Each number is 128 + 24 x the weight over its row's rms, rounded and kept within 0 to 255. Layers, rows and columns count from 0. Numbers have three digits each. The size before them is the row's rms in percent of the matrix's.

# down: layer 5 MLP down (transposed), 512x64, rms 0.177, rows 281-380, columns 0-63
# up: layer 5 MLP up, 512x64, rms 0.21, rows 282-381, columns 0-63
down281 095:140137150132133097155120142125124139137114122121125112177133126093115106203161120128133120115151122080157163140165108170129131105178167126128120103128102132077092157128109129132151146095141143
up282 094:089158087201134084124117151101128083133116104139146131120098112121119112102117111134102066068120134116131115134128145116132114138102100160143158124107114102142150123101121141126150116100104134
down282 094:123130103105175156088085135106117104137161127115132160163140081112129156153108100116174158119117110125111118096135119131164110140135146100163159099129099148141084167164130156124118136140139107
up283 107:127073094139135091147164129121164094103120157123136115134133127149134123119140140078152126104153137136128136116138120070134145177122106138116102088122108132136113083141119114085152106182155105
down283 116:137082160132100129112095170116136107114148120107161125164107102100104104164161141155145138142138163112101143126164100181117137143165114090154114158129108078108138140149111138101127120120130099
up284 093:089138090109120064206125122134099113117134163123122141106117091094133124110179118144151109132127139118085101157170126139118151112121152132141153145118139144112107123137109111128149133178127116
down284 087:151110133103120145131130116151145118110107081145095116134137133133103121134087140136114120115143125090096133146096102138130143096116120129110098091166131193191163160096135115142119077096128110
up285 100:128112151129080131116107163142118114092117143160176143120136150080132113143167075134146116146155096139110143153129141110106108114124148090121118122144134123134076094138126080094151111113146172
down285 080:149144134101111121141111132121139126153153137132115082122108121141172135125089163082121126161186138123177127100150130136133140109076127144140096102111166156131109142104111160098158116076128130
up286 094:127136113125117156155107146150087135107107152143128130103129102160126137152141088103092134148123114150092130142109126138114086140065107168131140135093161152150133105066139116101160121138085144
down286 092:128102126165101092118138090131153091118128097151112183116148144095120083108150135153152157118116125095182141115140119119122133124169139122151115147152135155137097164164127115182121121139160113
up287 106:091154134163159136126120146158115155104141105096151126135074122133112082096140140072123175081111125095108120124143102113119113105087127118165162143135137120153084122140121128128144088134136121
down287 093:112097152102134135165099171160105126124103144125105114103146122141090097110136088174140093120114170108117145120126109144142183144151137143114123186108151147129140159138124104115079112127155119
up288 106:145081096140067139151148154167099112160132130127145133130137123111115125171145101123182126130180114120089175168168123115122127157091105122128111120132109138137142113105127108107150120094124138
down288 108:174136105144070113143110097133164182138125136141106113136161162146129135111128119111127111115196108150134103126146141133111109148120140128080110111136131054142121115161131127136130150131135163
up289 082:145080172113096135129124138159125135097139106128124147142124130141118139142135145144137144158063108165131100156134148099112111101083119095139191073125121082149102127111127113106123141144119135
down289 094:123181096129157112135129130081120113167142171123118129128120120123137107122139121088133126092161138100119153108133103177153147170181103152132112197127145127119122133148157143140099117117145104
up290 117:116132143155138100141115128122136088124152116100126126134070139148098114132152105126110136139146132138090129147134137129118122169105123116168157089143090129132143132122088131038127076101146149
down290 134:122105133122137096131154083130105128174095143093162085156136142147113147137150109105126141127147126103098102155098135130164109141123121127105185194130135134098099151123138135146139106139083105
up291 099:145135081165092097109135112152163118081111160102139151139115098087145088104180125125143118146134152152146160154174113112097113153131101103131139148143109147113121115142108111126150098123102106
down291 099:109187156091108140092116094168111128131138145139131141105156119144095104107121137158143108170125096111140139158146119125152160113134164098145168154143133087111121099175103115117119125115141087
up292 092:110138130132069139159165140154127110130149130072152112121154098126121113098134127121128136140127139150131129113141158127096141150051134103162120108150156085138115104113128137096125075126134085
down292 098:107173166146156141139144151092149122133113123137154117116153129120109136128119102133142122154092144137115167146090103130168155199127161109111144091099172102130125128124120100140115125160122182
up293 080:114104088126155124095154156125136118116128119120098154111099159091123126098152088118106150110131110116132095108132112109115122143146118084136143138154120147127060125095111080137194108125156148
down293 080:106166140103121149127133133130133117163118109133137166131174134121133144129092135118168109160105159143125148133151097119164152133115153185088092103085156175105170132155140104125093124138127122
up294 111:131122143156090144175146103107115143160176113110173132139122165107101114091149134131160100085118119146077156186132135118116104149148080150113163111130134142129112130119099123114148137114127135
down294 118:130172142160144115156134082099101130165125142105135098149107111106130101129108129150167145105114126101138141086099102171118168131108117136153170174128129130130120139090135141159163140113168097
up295 097:130111095165136131133140113161096143094118098114143122161120169126149135148146137137178155137132112136141112145200152149102079127111107155176164133133160115113132093085119150108129133141120124
down295 102:113157135130107160120104157111126122122189126157136121115092110120089128111121116162133145100155146081154172108126099107116145135134106088093163138118119156108147175161094099134155129118110153
up296 107:077169149146098122147153146153111100130196114132138111143137146141102126117131095129109126097111159110137170152099152093084159116111111120124155128081143099149100097098112121129111125148135119
down296 109:122155108169148137151157161150131158113123094087122107131148159156144101083132109145098129095084161109120165092154143135142141132159122100103185123147094123136114140106156112144129146121160132
up297 078:134097153109113123126163149143165152116104154145130116130183112115112141112161124116158155146118130144099106147112137090148127088077124140101132099144084175133089120144115109112119079108090136
down297 075:128166091155111114094101146159098129176139101103113113125081164119119109114114100160117124149162112146087159122117173133126129169123113135145155090135109130134110136091141129134119178106158114
up298 110:120110109161129153131125116121116165113176118114145094143110130096050069162147124113159098093143138116155156138121137124125117121126122176173124151108095148141126120114116134100141141122100155
down298 108:139116103135165105131156131126123108156125148105093094106146164155098156145116117116075124086105088140121150121110123104148172089101138166131085146157153150177121142117156148118107139137131138
up299 088:091111142188123108116113160139120114116135106082120123149093098055116104113166114110125124076092143109100113138133098133143106120118117172135161153155106137107125139121105106129150148122148138
down299 090:118103141162148148134166132122129171144106151140124050101140108189126129085076121140121115143127125134140128155121145118131138157108132140143144145138138097192104091119131149128099146133144136
up300 091:104071083112128133126148180145126135147135161131131101123090132127112116135138126125181163083073092149103144117129131122134145141120145120131163158154158089104096113131104126111149096156137135
down300 099:165084133092113116148141151148113112102105138121125106145155101124149111099091101178084087103164136155162090147109111133141127119129120113126147156133118140142118106169124149108088145174113151
up301 100:097119091174114068124132144163118124135120127103125143127084165119126114156157136150188126119100107156150154135157128145099118129105109158141152121103157141119116127105143103093165111151130172
down301 130:075137140112133118078132144167149158110128144136102113102177127137108106064129117123103111134122148089098135131107149106136130154136149172120163147122096094154105108128119119084141127094153138
up302 097:070142097113110108098099162163133154136094138114126107120129134102133146148171099129178126115128113109114124148142132136123112135127150135164140136135164160163065121120115124095170105166157108
down302 115:133083115184135112125134129116113095114125139156096120108130085142112121151143166108186115120112127096119177125100125100136155121094130169112121131185109118123090129120154155095142102136127109
up303 102:079127093118109122108151149123150138129144142075136074095126127128101130119133135076116100105152142136110105148138110089121156097122160096134134141136067116151124098141106137087162126120153154
down303 089:148083136141118129153110119122120139142105111155149153141138088137167144130137111117163082172131127122129123125092160153120134092124130114129168083139120146137140131124188086141139169177129085
up304 093:138090140140154093125138157116098096072125135113148156113118129097115140134142123112154147130172147117117105141133081101147138131152103135116119119138107158079091080076110116106165149153140148
down304 094:134133153115137176131165134101150156179113111162154145122145140164112116145063106141123137136097123166128131136111178116083152112101088139141130101144132102134153129147146093125121126113157094
up305 113:134090115137107131173176115187122136077114141141154148133107102103132157128176108114161141162140147099121143173136133129103097163091114098130107114113098123125138116125102148102155114146145120
down305 112:094098164136122167113145169121091143150135110110140083122113105153119116121093112095142123115106145148133173102158110155097086082115120097175151126091130121113129160131133138136119173144144127
up306 087:116152080121085130155189134125146131148144118087140128137130125133120158117121115185182098109165126084119118130118165109109123143122142112120123114150157133157115129138108088091102102136095154
down306 090:119148162127135133079112113121111126104097120120103101090112124138134087160130166099079156147092128127114150110152086165117143113157103160140128149116145095118143104139141165154163147113170107
up307 107:134134109137131117174173155139142160147174140119138128130136097095130120099118134131184107150094128098076132146147117110123135139130071164127156105141133137114087108151075112130162147133146117
down307 118:151133133147104135118147111130134184144149120165086119101116111114133066161124127153112144161096113151133130121122144083140149178127110131143126099108135108155092116095102144104129088170156146
up308 070:113122117089130136164130172099092114112095110145104141098151142107105120112142146124114064166148170119123167140095152144124134180133102140182142116114133116111146113155121120140099090135115129
down308 076:156102140128147134106104062131131145155171161118135102156128112141123134103117109135191154095130122165133116139141124095112122077139179120100113124141136104139114152126133126084159149093115107
up309 099:134104133125111117134137121156125073098152132108161120105084116125081095174150112145157156094163122071125150134156118124123119085127138149125113142087088135120113126122127119121116118085081131
down309 088:123131121110128098185155151108134119114146139146124120139130139103167150163149122179132111178108125139127116162101136181124109115151138098157114170146178168126112136165126095129121168138134140
up310 110:112101110145134147105158131105094121117099123105164143103136149121087099151126126092141124151087095115128091108118134123113176098122115145138171077133102121138132061123102101121160128146099116
down310 103:161110124141136091118100094155123112169146104151124143115164058091095134133174120111143132141149138089107145095093127129145120159119144130110149156117100107119143160149139139168149109102156132
up311 105:105135145133119105137192144090133144110112180128108080099126181150143120146159119120132091107127137134061124118116132126098105150123102139112138124137135125102121104126107123115123123151077176
down311 091:123160104189133152111097134113153123139091126141088084090162132138078111163141149151103127125110119125136133120092185120095130125178146110108129137139131160131128108091120128133158117105136149
up312 105:089117122165159117115121135157089113118111122112161137075131093145114143111114140138196107118127075132126132180168166104132094124130083132125124135107115107114124093101114112104109113126122127
down312 100:150104093136134134148095123104146142141152107151162118100154163099153117159111177146146102152132132133130129125111111135124191100133138130136133071142161133074140121135132124131111175137074111
up313 104:103120094156132120148138168173129097168161111137155140087126104095124124158168125129160150142128115123132145134181087137100144145115138146168163093108125148121104133097099106134178132140132118
down313 109:162081111120165135156151101155114130136138130132132101141120117182166130154150151131128119114103128085128071139112133158095134148116125103145123140158144140117146129120115170140138110195169156
up314 107:129097095148123130174145171107127132120130141101140107096129121103119105117142131148200093129141147165094149130120094113115097141145090167148146148142153116104137113142114114119183131166149103
down314 105:105158103160127158104179118091143114174158100152115121153132139081123145159117154141093123096097141122142141087114121117114175142141121129106154151150087123126146176108128127135106102135123095
up315 095:098165142117091134128176115133141146115154150124134067137121135148114127168143120090171156093094116100071144103123148131104142079139137124135145116109191121126122125110126111135118121158121127
down315 088:142096115110137153134100145148134139142139121123148168122136135107179132083132141150082142155136153151134116151131123142122129151093121095105133187126086102170167108140090147147131069135128146
up316 109:104151149155097129163162113141156105139141119157108110107078152143121149111122076148143142120133102071108166138154135105138154153127095177119156101103116133091114129116081116128130106127149132
down316 087:115138178131145186090123158111182124122083139141153114116130163154142131139134168118110121131120130133139102114145143133127148161154136106125145085098165114087122098134169123086104165131111120
up317 103:138093116125111132136131141157120101148140128080157085040138080118104152128137137101146157114154129108087175136160156129114156112121140106122136150110147128096114139137133100104134107126131104
down317 088:112171107118162104151139131144126133128139146134137156165119185130180098150112142125141137147107150123106126117153110147099110142103128129152176190161099157130119085154150138154108126168121118
up318 094:082096154171148098142141127089108136088137149124160152138096103151110099129136124124147100118185111087121187119121137108137134163089125117104120129141132122132110113124094131084141110155129159
down318 096:117128158081154129133137089117119113064145134131115145138098109125143099092130118123107130154123134105091168129062100135140139110121133163105098138159168102141155116153120159145118096119162141
up319 099:116151147134119122156136132140109081127185176109145126121125159159092162127149113129146142121132116145120156109168154141085132116133141087136122069138140130157108096149123098099130072148108143
down319 100:143101097101109081095127120142057116136086111182125096116114140141124093105086135127128156124130124107121122150161144129124113113104122069110120139165102112132125133120167141138171112123122132
up320 073:160153161115106116148131146133097086106125185087133161093140190128121157163131142159169140139118146116134127140101086106152148111144106086106159135140106127111138103130123142120110133142149096
down320 071:110114128120175126107136114113126139145089117189109080146092104157128070103133117104136130100121138139142147089122130139117113146096166173138093138136151093154096142115118133142168118100122148
up321 088:121161104175108151127135128092133132122133117080159112088129121163077118115174121117121163101118137101122126160128133089137095153132138169137107160111112073138115094111116135134164133158133110
down321 081:112114177149129109123092117135100123126129115146153147174140122112133146119132171186103119139128144127105113112109096134158165095142142090122124176145120160122112156108161116174101110129140182
up322 106:137090142150115131171150187118064151085150179083131124144138138105112090104171108124149139107117157122147114088145142125144144124118119141123152113145114125129139109164136126085124108147136120
down322 105:136142163125126158135100102122075136098113163124114085128147104114114084117179160122111131151134106118116170099078145127139124109115160128107088129168126142142117107154153147133131134088124083
up323 102:109143142145106123142146165140112091161168079119149130125119185136123132151163109123157096100135142134071141146144157108104107098110075163144127116096116083122124124110101117137118123104126148
down323 109:137137135127107130136130137128083050092082115098120095158119157131138141119105122114145097158169151129128142145096134138067100115147128124129148097102130100122167146122072111131135126119131129
up324 084:113110096149153130134138156149094123138143107131135133128130124097083091148116118125095138126118093132131122133133168109169107151119100159177124115100097130209123080094114127123114091124141151
down324 078:144150116115118126093133096121159125128127100135112126120160147143153156128131128099076149132107114147100053134110147151126095128153130121130130085132166077157132148125165137151097177160136130
up325 096:119139145135134104160103175190151122158161136099116093163124131106116112187131139089136140119147108118112115112162136110132120147124121162156156111120080147166118120110122111122178097131154128
down325 104:119148068184166127138136129156123141149136132116119114140136135139146152122153156115171134163174109113111091130120118161118140149131161127129132114146118097141160104141132161100171153114190154
up326 110:103086147137132095168133144162113132104105130088117083109110117133113144104116113151133114115147114160120111102094123132108156117103120146095154106115155137162067110109089091136151107125112178
down326 107:121081160122129133105148130137125160108101125168113141193102137109119098122141133102156139175116101135072101101120147083115113105133126120119141067155138158092097133123124127136136125142148142
up327 094:093109124166138112146173127139100114104136167091176133071105138168123080128139104095116140113117153160144151141093124103130096129132110156155131160150154106121134089131105127106114142111141146
down327 100:132174116125155136150176119140130082106125084122136188106073131126153137108140169108144123148143139128096121144116136162141146147151148129159130193121155162144150120143128101132134112155132112
up328 104:079096102132132078171135144106122134102130159092105095104140119097134124128144116141120146083125165132123091179133130106110153142137124115101200107102112104126129129114124104116146100128100108
down328 110:123125122162090081137157083112124115119086159135100118092170123112092127121146106138134116098149169100140109178155151163127132123105154123124159127122109106132138130120184132128096112150094112
up329 110:113124114152099101134117112119137099115151153103113098099111116133091105130166116156163111128098130140089162167172124104105099169115087153093114122132096131125106142141104101098119105116104178
down329 126:150130144122164121148156118132126148135119134083180113129155125058128126131175141127181114119100129134144143100150126120134128137122119132091159102106144138113126091172101125090120104068127111
up330 127:083129097139143086136124134145171144095150148131167147096104105127113117107153156116140139112152135114091120191141122136084140171119106151151160106103152117106125116109115103119176116141131161
down330 142:161150167138131093114104135130121139147120095152180150155119124124134106127132117164101180122189156112122141163117171146092134146108110137110155159139158102100159123095142153138139115131115160
up331 098:121133066159130129180138118122100125119144146134153099074123128149094124130154114110165112099094122153116167148155124102114144165140120153091148149155120102118134125148084099137174146137136125
down331 099:124089186082114155132113100140155144118112150153104123163126131118108132141096148181135145125156127104116085092130115145183124085100104126165134136093123111128123124091147127154137136133140162
up332 102:129152080122088109130149108123151123156129115152133094106112142138122152133132123146130106071075131122129165172143121090107115123104145123143143116118157127139067102091114086124153149150102097
down332 095:135139153141120134089100134104164092121139158143131090104066096133127094164114092111152140147088079112129168144125121158119115157106107148107128134150095096101093146115152125115136125100138127
up333 099:126153143138111123152159150101114112090119146132111119131112131143124117159141082088135100122102164072117165167102130104080104123098115121106116083127129142146109132111103130114118097104072094
down333 090:142111121110133129118114133121136179152163130147155139106145135143098097105090112157149143105142097119149133115115123068127147085129093140100135112139142091102132131135166151205135160136158128
up334 105:109106135147098089090121173161126155160177113128136106142134113136074100131147134105162104137091113123107125132167103103150132128104119177165171140105095124156122115120102109105136106121144129
down334 106:124108158080112149120167100092124140137140139097113163110111168131069126144131120128131097146096134178127149138160137145123111133136186132129119105112124120130168080140130095128107091144139095
up335 104:130142160152116121151167136089102114125168097153115133118120123159046131097138126143159148120151136097113185130101119124127129153124107101139147096121130098133122109115110111100144096166121088
down335 129:109112098148115120105136129144131131100127067096106105134139145137094146104130155133123134186131144114125143118136158088087151116099172136183119098124183131165143087104129139129155130137133112
up336 099:126144127142105109123108172085132125126122148146128119087095116125118141179139076111124117093148144089105134130143109080100100143116067159141132123099104145102114127091107126128132102172102122
down336 092:122170111118146141103123144138162136141153149093085170097113123124133105135122113167149115126167122135138155120102095099129114168153145134163087149106144142105128143167152104093138167151181131
up337 084:077131081143113145144122140129105138119122105152163118145120148178144140112152114135152148142126142076093116187125088129126094159149109141178151108127162105117111113125118089105124160119147122
down337 085:152100201113142116112134135146147084087115144132095199107131117091081121149101134125094111117130146094130121108137128122111156089113115160119104116128097125143096147117125147142111123125094132
up338 106:096119130131111101157111126106097090097086169127157127151100144091118146127177131118121124097117129114133147125128144121127180136106117107101095108108127123156083099144132104110137114182123074
down338 098:083119118134095135126118138146126162141127089120107111108099112149111095091115077120122135127108137115135166114101093141169164154147160176142115114119113142171100172153134127154171159126141137
up339 105:130135133134106118132131122140159116117150180131158104146110146125101092118175083151118130107152120122095094168139112122127162123142112187086119119115136129135112081115121093061113116130119106
down339 115:117174151177134103127117137119164142133150152144101109115152126102101107124216128145125095123129121150164113125152137147148149131116082165110150152115113120163126143133087155109141109149148129
up340 082:132083131112111116149153133130136068134137128127129146068112154111136132155125053102151097140156141111146126140130153166087115128121143120117105151107133148090110103082092121128146137153149133
down340 076:123139141133146109129100146124139132114107138151135119127152128146136128075105155140114142131124134134146081132123072095188167133129107153106108133173122134149106122111155120164080079143125184
up341 101:129103127161149102157159158175142144133103109054123118087123132135118107138117090129121116106124094103116091117133122107098121165113114191111165138121144152145127128104114098128145094139109138
down341 092:105142150148158164087161121133098138118154131150137152132151093118141119107130163086162118168141120129105181091113132123171121143121115125122110149130071125143120164129117113134175139155135082
up342 082:115158148158143107142132139142153131142120131106110086143138160086133071127121128126167189083145096117140150137154133142151167121113138139131139135169152143157127125130130089111161126154185113
down342 084:159138092168140146167116150115116089119130107147134169138113124145158137141120137111121119103149168139130075128110145116095056119120114123160129134131153147082114129128174185148114121138132129
up343 089:064183133123114150134144131172128171113123172138129085093143170146125102117140141156155121122109157122075175124166134113115139116100122155106115133127147092126116105129121139129149111130143103
down343 082:175070146126135091146133121111100133163114086109163169172138084123138135082143130119130142112109119127131138141087144136149180124160105095136129129100097153147098149137151111142124140145129145
up344 101:100103111138062137139165133138078139094121134061148134129081140136125094157144119134149149144089145149136138121139130133122129119073143135151139107109135125110090104111144138124160104130129082
down344 106:101132101173126152113141175113099140136102118115150131143116105132163131116111178098169137161149098164132141104132128083159129123122098124114112067104118102126090101143142120125135098087120108
up345 091:099119132155133103107149139164149099133166106098146122132141103135112093134114118133148117120103110080116099137106132097126091138092101201144136136055090124136132106110132107117110134132154140
down345 085:151103105112117132109129140120104140109086150125116115145154149175145139123133149104128110135128097171121085154154166167120095102202148082177141105141143108119125124134129109109108135120097133
up346 096:139101111135110142143123180182111138147174106073129112109144146133138131112151130117119132141153116121133148108191138112126160136142083131127132122075093144148122074111107135109149113106108157
down346 091:130137167130100107075122184185130147118167130127142141126125122143113133082156115154137137135160127147109140117112099134141120144120103107154060112108100154140142156126154141127160127146159169
up347 083:111081118129091151151155115123097175128125112068171115119158125156110101105134091144139133155087105150099112120113174132118135098107149094125125133146147112133094098133109084134139130143155145
down347 080:143143102196122121090103108117155083109108166180097136153122143092118143162121140109125125121162149101141139131131104147107111189142109129118109135142113148120141157130172137121141109143119087
up348 093:095143156131141132162129125107094114156158157090147146140117166099097167095170141114108132085105139127119124115135110141130159120098095141168128106131127059155097112153105118133153131131162132
down348 086:138100114131095093098111142129154126086093129138098147127133138146122121146142142147148117153121136115167150139127128089138104127119184139152076144126124210126129155148169122173102146125138125
up349 115:119122111148140140098144140124129147127147119131132108124104119129112092142133089153186076115127124128090107163148146088121134157094100173132147083133078096085121104125085117104136101140123129
down349 123:123129127176094147113127103118125150110101130107135109145150163136123159156087119151128139103159109095107100145152128146110121134166116129124092188134117128125112125081176083137113124108186117
up350 091:091141154143115112143131174119157122144125156123111124113124062107106131120131096064117147136103152136109138101136125132132147138143111149128171159131103056137111126128088122118128154149175127
down350 086:134089138142142134101099143143122149106092121120108133132109158122153100107152099138156096128146118136197118135131167138152098118112095091145084163154127139093140158121178110119145153118110166
up351 079:117150100125113148125148116087150125094105115155136116114127155143094083101123111126128090067106119124112125168123077141122117160114098144136153160087152121158147110153078137135137127127133173
down351 084:153081141181118100113099147164110125136137125136136119155134102126154139141131135122160178145158146132138120100114187095134097098119115153116088110157100108094133133118163134122155117140143076
up352 121:092128114138112110112160138153188134118109151132146131131152147138114111097122098097167122123097127135129119189159131118118131171125084174109152110107112142132119122083097095095169127125102128
down352 123:111170143092108151171132131126135097141147140148158119123127134110154137082121083151120124126141143148123134151093151129138118151122099167100102127120148144156070119086134157143102171119089171
up353 107:152139144146117104132178141114086083107116145108120099111103112138097095150161091104147145151105140119085128148123112100069099108097138113143126103149099129124077097145113118122151138134142102
down353 110:080127143076158119115120081140146141136100109136117102107135103120100120139089130122138152136145169102100133103122102088150119140131155138133166123150111102187160095128153111173098121139134153
up354 093:083122154141125135113138154127151108157114131096164123140124156139120087125147092141134091126128127151161097166084124134083138162108121176131133111106118128126113064145097127114106124139179152
down354 091:118159116122174126122105152132157139107155121124101121127125094089144130146129141145132170115126176169130140092146122092175183119128106118154133162129135157151158151146108073118138133109089111
up355 092:121140145167119083138161184111127121139119102107196092130098127111130138140108123085115162090142145119109134117127139145142162149106125159122139146105137156089077119112126122113142131127154175
down355 089:139103087123131103144137111120113140157105145143118193128148133106106140097190086151146111107119111121190127185132144155138122131132173112128125099152138121143148122114165126126101150114139106
up356 105:120130126131130100111134111122108089130180146126129109121113152105120154132180108114139185148092115102066139149132129086115098114085115105151141075137117118120108104123099142145106102144151147
down356 115:141120083093139141137122143152114130111088111125148131141156070167142157127109149180133146095145149146120128115132125093151152130090065177109116125114125157109109136105117147143109092112126102
up357 083:130114047106135144124114129139103119176124126132117124086108121127107143121139127131097120109127127169109130174154135148100093135085121165111158118109179135132085115116095118125153122092138160
down357 070:104159143124090134150138121116193128114154128137172124065132137120136114122142070117152137132141137067157130082129111133141156124135124128098141140147078109100144128160140123137117136162120107
up358 100:043133139122097121166118164160130151140124162123124104076139128121100127154125087128127135117150176140110141144123164144128130092120138147174125125085158118134130112137109114110140119129100169
down358 079:175122160111136133133142106077144146106136100101143138130147089190127161124106120113140124084177084138103123127143108136147116130132078112138138115155087119104095143136129116097149124091147137
up359 093:107153132190118127144110134167131157100120125116168094143142130113135096118171123060107157104104130117127116157129106130145082131104086137164154133094149111131111093107132134111154135141136100
down359 094:097148118151143132132127119075132122128155110165120113120145128156128129147179128147120113111060163141131118128117104123145085139104147116122106150165097076139096107128088154104143119125170096
up360 105:104078118202135109151139142107109123117119160101153105118098104128144077096164103122126092112114151097120134114117092130090086147141105163115155152126130113097139139134106119108134135140151152
down360 104:110162144127174140133137127122120142128138123128123115089136079092121170134135127140101120127102145158158153163107152111131172160135155139116140154145103074123159098117079152100104119156143082
up361 102:148081132164102139169104146117119146110151147150132109148084125105137083146164133143152096130131107122132133136175147112131124112117110139122120108108117127138112133124124123051195107155097144
down361 113:085118111128142101136164146079168123119122125109150173117143112119100133142129065138138111098128149112155111155139121167126146137111107148144101140111175145096112145152126108136124168172081114
up362 108:134078109116103111158137123129119135148154097117119124121108091084136129145150073160145067126123111114094125137132147142090162130106112150123127102128145122100098139146090101115152089179108141
down362 110:164139129146157125151053127163138138152150139121149146098117122147088143153121091144137166092123102154127143154134104153110138146111115115151136125128143159126102130165071085137132114098133093
up363 106:107129120169091106189140117141111126122160126126135100090049115131094113081145123121108151104136137146115116132167113112131096122079100151121147144113115078134138122144124114125147100116127123
down363 117:159104127103137138110169168112115123120138158146143093109129081169087108147132141128127160126125114116161134172131143126126159118101082127161157165164148097121158134125081132143123100164101117
up364 112:051134127147079115116140160120120121098102103122126126098085124126104142128145175102120080107124147102121134122129131125110098111121103151125150136090128130132103085072119103119170135147118127
down364 100:130086134095136128120102063128105119138084132117131146126130077150115138117158107160144191095148145125117072145103151123121114118168122135089158097097124128099121155121127155145140141120133125
up365 100:151121110171139109129147128153135102133147145083162119122133118147108102135170123089135111125117131120136134130132148093108093090102090171177136128078109107074108097110097114093143123108136142
down365 147:146088139138128098108108146144168118130136104125121116143142137133118094104152161074126107126132150138156165152113106085152137116102120165129145172131096083111139186148117116083139124112162148
up366 109:092110098153093130136129114118107117138106104104138130079135072185097092137142126145134104127121132106147161109126136091121148160118090137121139093143118119124144123120103135090162063136097143
down366 105:117105111165127156134124101168102127090135120107130155101098080167131075138101128130164095126128114170113117100094118090151126096134163144162096123133136135155144136136141169156147132127150155
up367 096:149163130149130124108142151143121113118116134132114109142118171117089135173136119109209109115093092105153166149144182130122100133090118184121113120109130130139114115156100132116164113136119124
down367 092:145071091102194183118110186129163146179129138150138106111115120150097090150117118128090141130133122142131108103116117138111124094134104121119111111154157158139153126150120150127138129140119133
up368 100:094087087157125091162134186129109156126171120124126101126130080111122142132148139090176138086108137141103126160146101112159129132122076151141149143114109125138137146107112122091117120147114120
down368 113:138104177102136175146118143135124185127124121139131079173149144145116180132106130171142140123096111141151142155134108150102104132136132164138125072168112144118122124146095141128129134105113092
up369 097:063159156136137108152126178120095131088136129125140087122136163125093146164123142110163133122110120119141149120136106107074128166114120123092126112142103067139113122097112120143143098139135150
down369 101:133156124151123141136128159118148112125191129152147113124110136160184133116121125118109110127118107088133075132074115124103131125095106162134119129108101131154155056122143174130111156131125117
up370 099:106142136137147117099153154111097162090113134146145145101138163154109131136117104123162151130112133098092136109144121117104156137125147129183157151155119180129102116130081123145154114172141186
down370 105:120109144184095144168134110118123102182163110111132102131103120105111109129167087125083148129118096156147132145128145145146107134116147140086081117098130105120168155122164156116108105130120118
up371 108:141150136118157077164128129089095074120142163121116106118116119056118099108133121115127159125115138140119151109141126150100147119100111134170147131091167104131111116126077111131119117163137155
down371 100:106104122124111171107154156105171174151116134134156122175147107159113094134102111137156110122177160141151125095117126146136117139094101138141099137124117094119117154102143118160099116187118111
up372 116:138106121146085094113180128139127074142172115091134088088150137115140145133147109132132121139171157129103102124145159106110112131111123108130147124090085121113115094083105137125112081133130106
down372 116:199124100097138113134171138131124100140122129108118143179132105156108120147122129105134114160123138078128117079114127094076142126181129143129144123139156128095118133160146121139155156146153106
up373 100:091105137130095120132153147122112140078133145135138117100082127092091143131133138145082159099111159135110119101150121159129134123130123137140140139070155176129101084096133119126158125173095144
down373 089:069098153091157097120132111116140130124125115146150142106144128127152133114142121072160099136158137120121160136090106153143130105121176071147157115140122065104126150114143104118115142106123115
up374 107:081132092152105108133105145124156157086132119131116068110113101096093093121140154152175157112117106127087125114175092092130110087132128116133139138131103127116113117121123119101170116154122127
down374 111:070157148138118130139093094102099103129120108150116096096124137130124125119110088117154154134134112183109127127101185150132127099123140134166118108168143094165119093122157143133112150147123087
up375 086:107155114120075123152134134118137136089104079118125159092159137097125139115170117130169113134120128138098150146141144090126103127113123142143169129087145090164102082104118086094130116143101136
down375 113:111147088140116162158134124157102141103086094084097139117143119125125129123140115156181126120117131130142143154145150100129088134086127158129165125085153118147136058090128116119113145149105132
up376 107:135061096156151088154118164152113110130144150120131127094118125095146146098136123165129118115130137094125113111146181117118104137137077116135176141128170115148130099084099122115132131153157131
down376 126:149191141180143143132117135133142138113117109149129110150102141115138120193104132112130167107156096151132132105153123148091110106163145153154102113159109184127132111111167139152136123161124113
up377 113:122128117133114141088134137134126104102135173117119103114121140125102140155145115103152120107105104134123173172153120110090136104137119109163156099122101147109060138120109064080139134130124090
down377 114:147113123120120109140131091141150084097139132102120136104160127139111139117141104086173142163120080126132121140108184091126166115139151181139158099118124155153139087139126151097098108097127127
up378 106:123085088132128081148115160149158117159152144070132079114166095103115132140159131121142143103105132138122170131167162130113134115106080099120155134113128146140099135153138125115126091107109140
down378 112:098152118140111095121144117124171121160156144118121110115093140136146090170131148134130125162118104104111109117090133121115145124092186147151106081086082110145124156140141152144140108101175123
up379 100:091124098153109122149136168092106141108105167129149120086115127109134104163132094120171130102134174123077157122154125141080118144135095137100157144115140111124135128145110103138158146150132180
down379 096:115137119187081140128137119171138119117099105128091099099134126138088099138171131141098115130149115116151067130104117168124171128149117143112151161108141163096119115127132107159134132153097116
up380 108:131107117136143119131142125107091174103172148124134117141069142133118155104133088125135090131106138124139124169114128132106127129086113177119149112102102101101123126083099117102128096116171176
down380 106:127160154132127131128138104085103147130152096152124135161136131115156134133098106169147108196113147073141140115141141125127175151136184154125148133145145136073131150089108126142127117152114119
up381 108:141077133126076097139202140139098092102109162112114108101131164136131127130142130133164120104134157155136125161133158118139099165110121124139123096124097120092114112173099152119133112149118125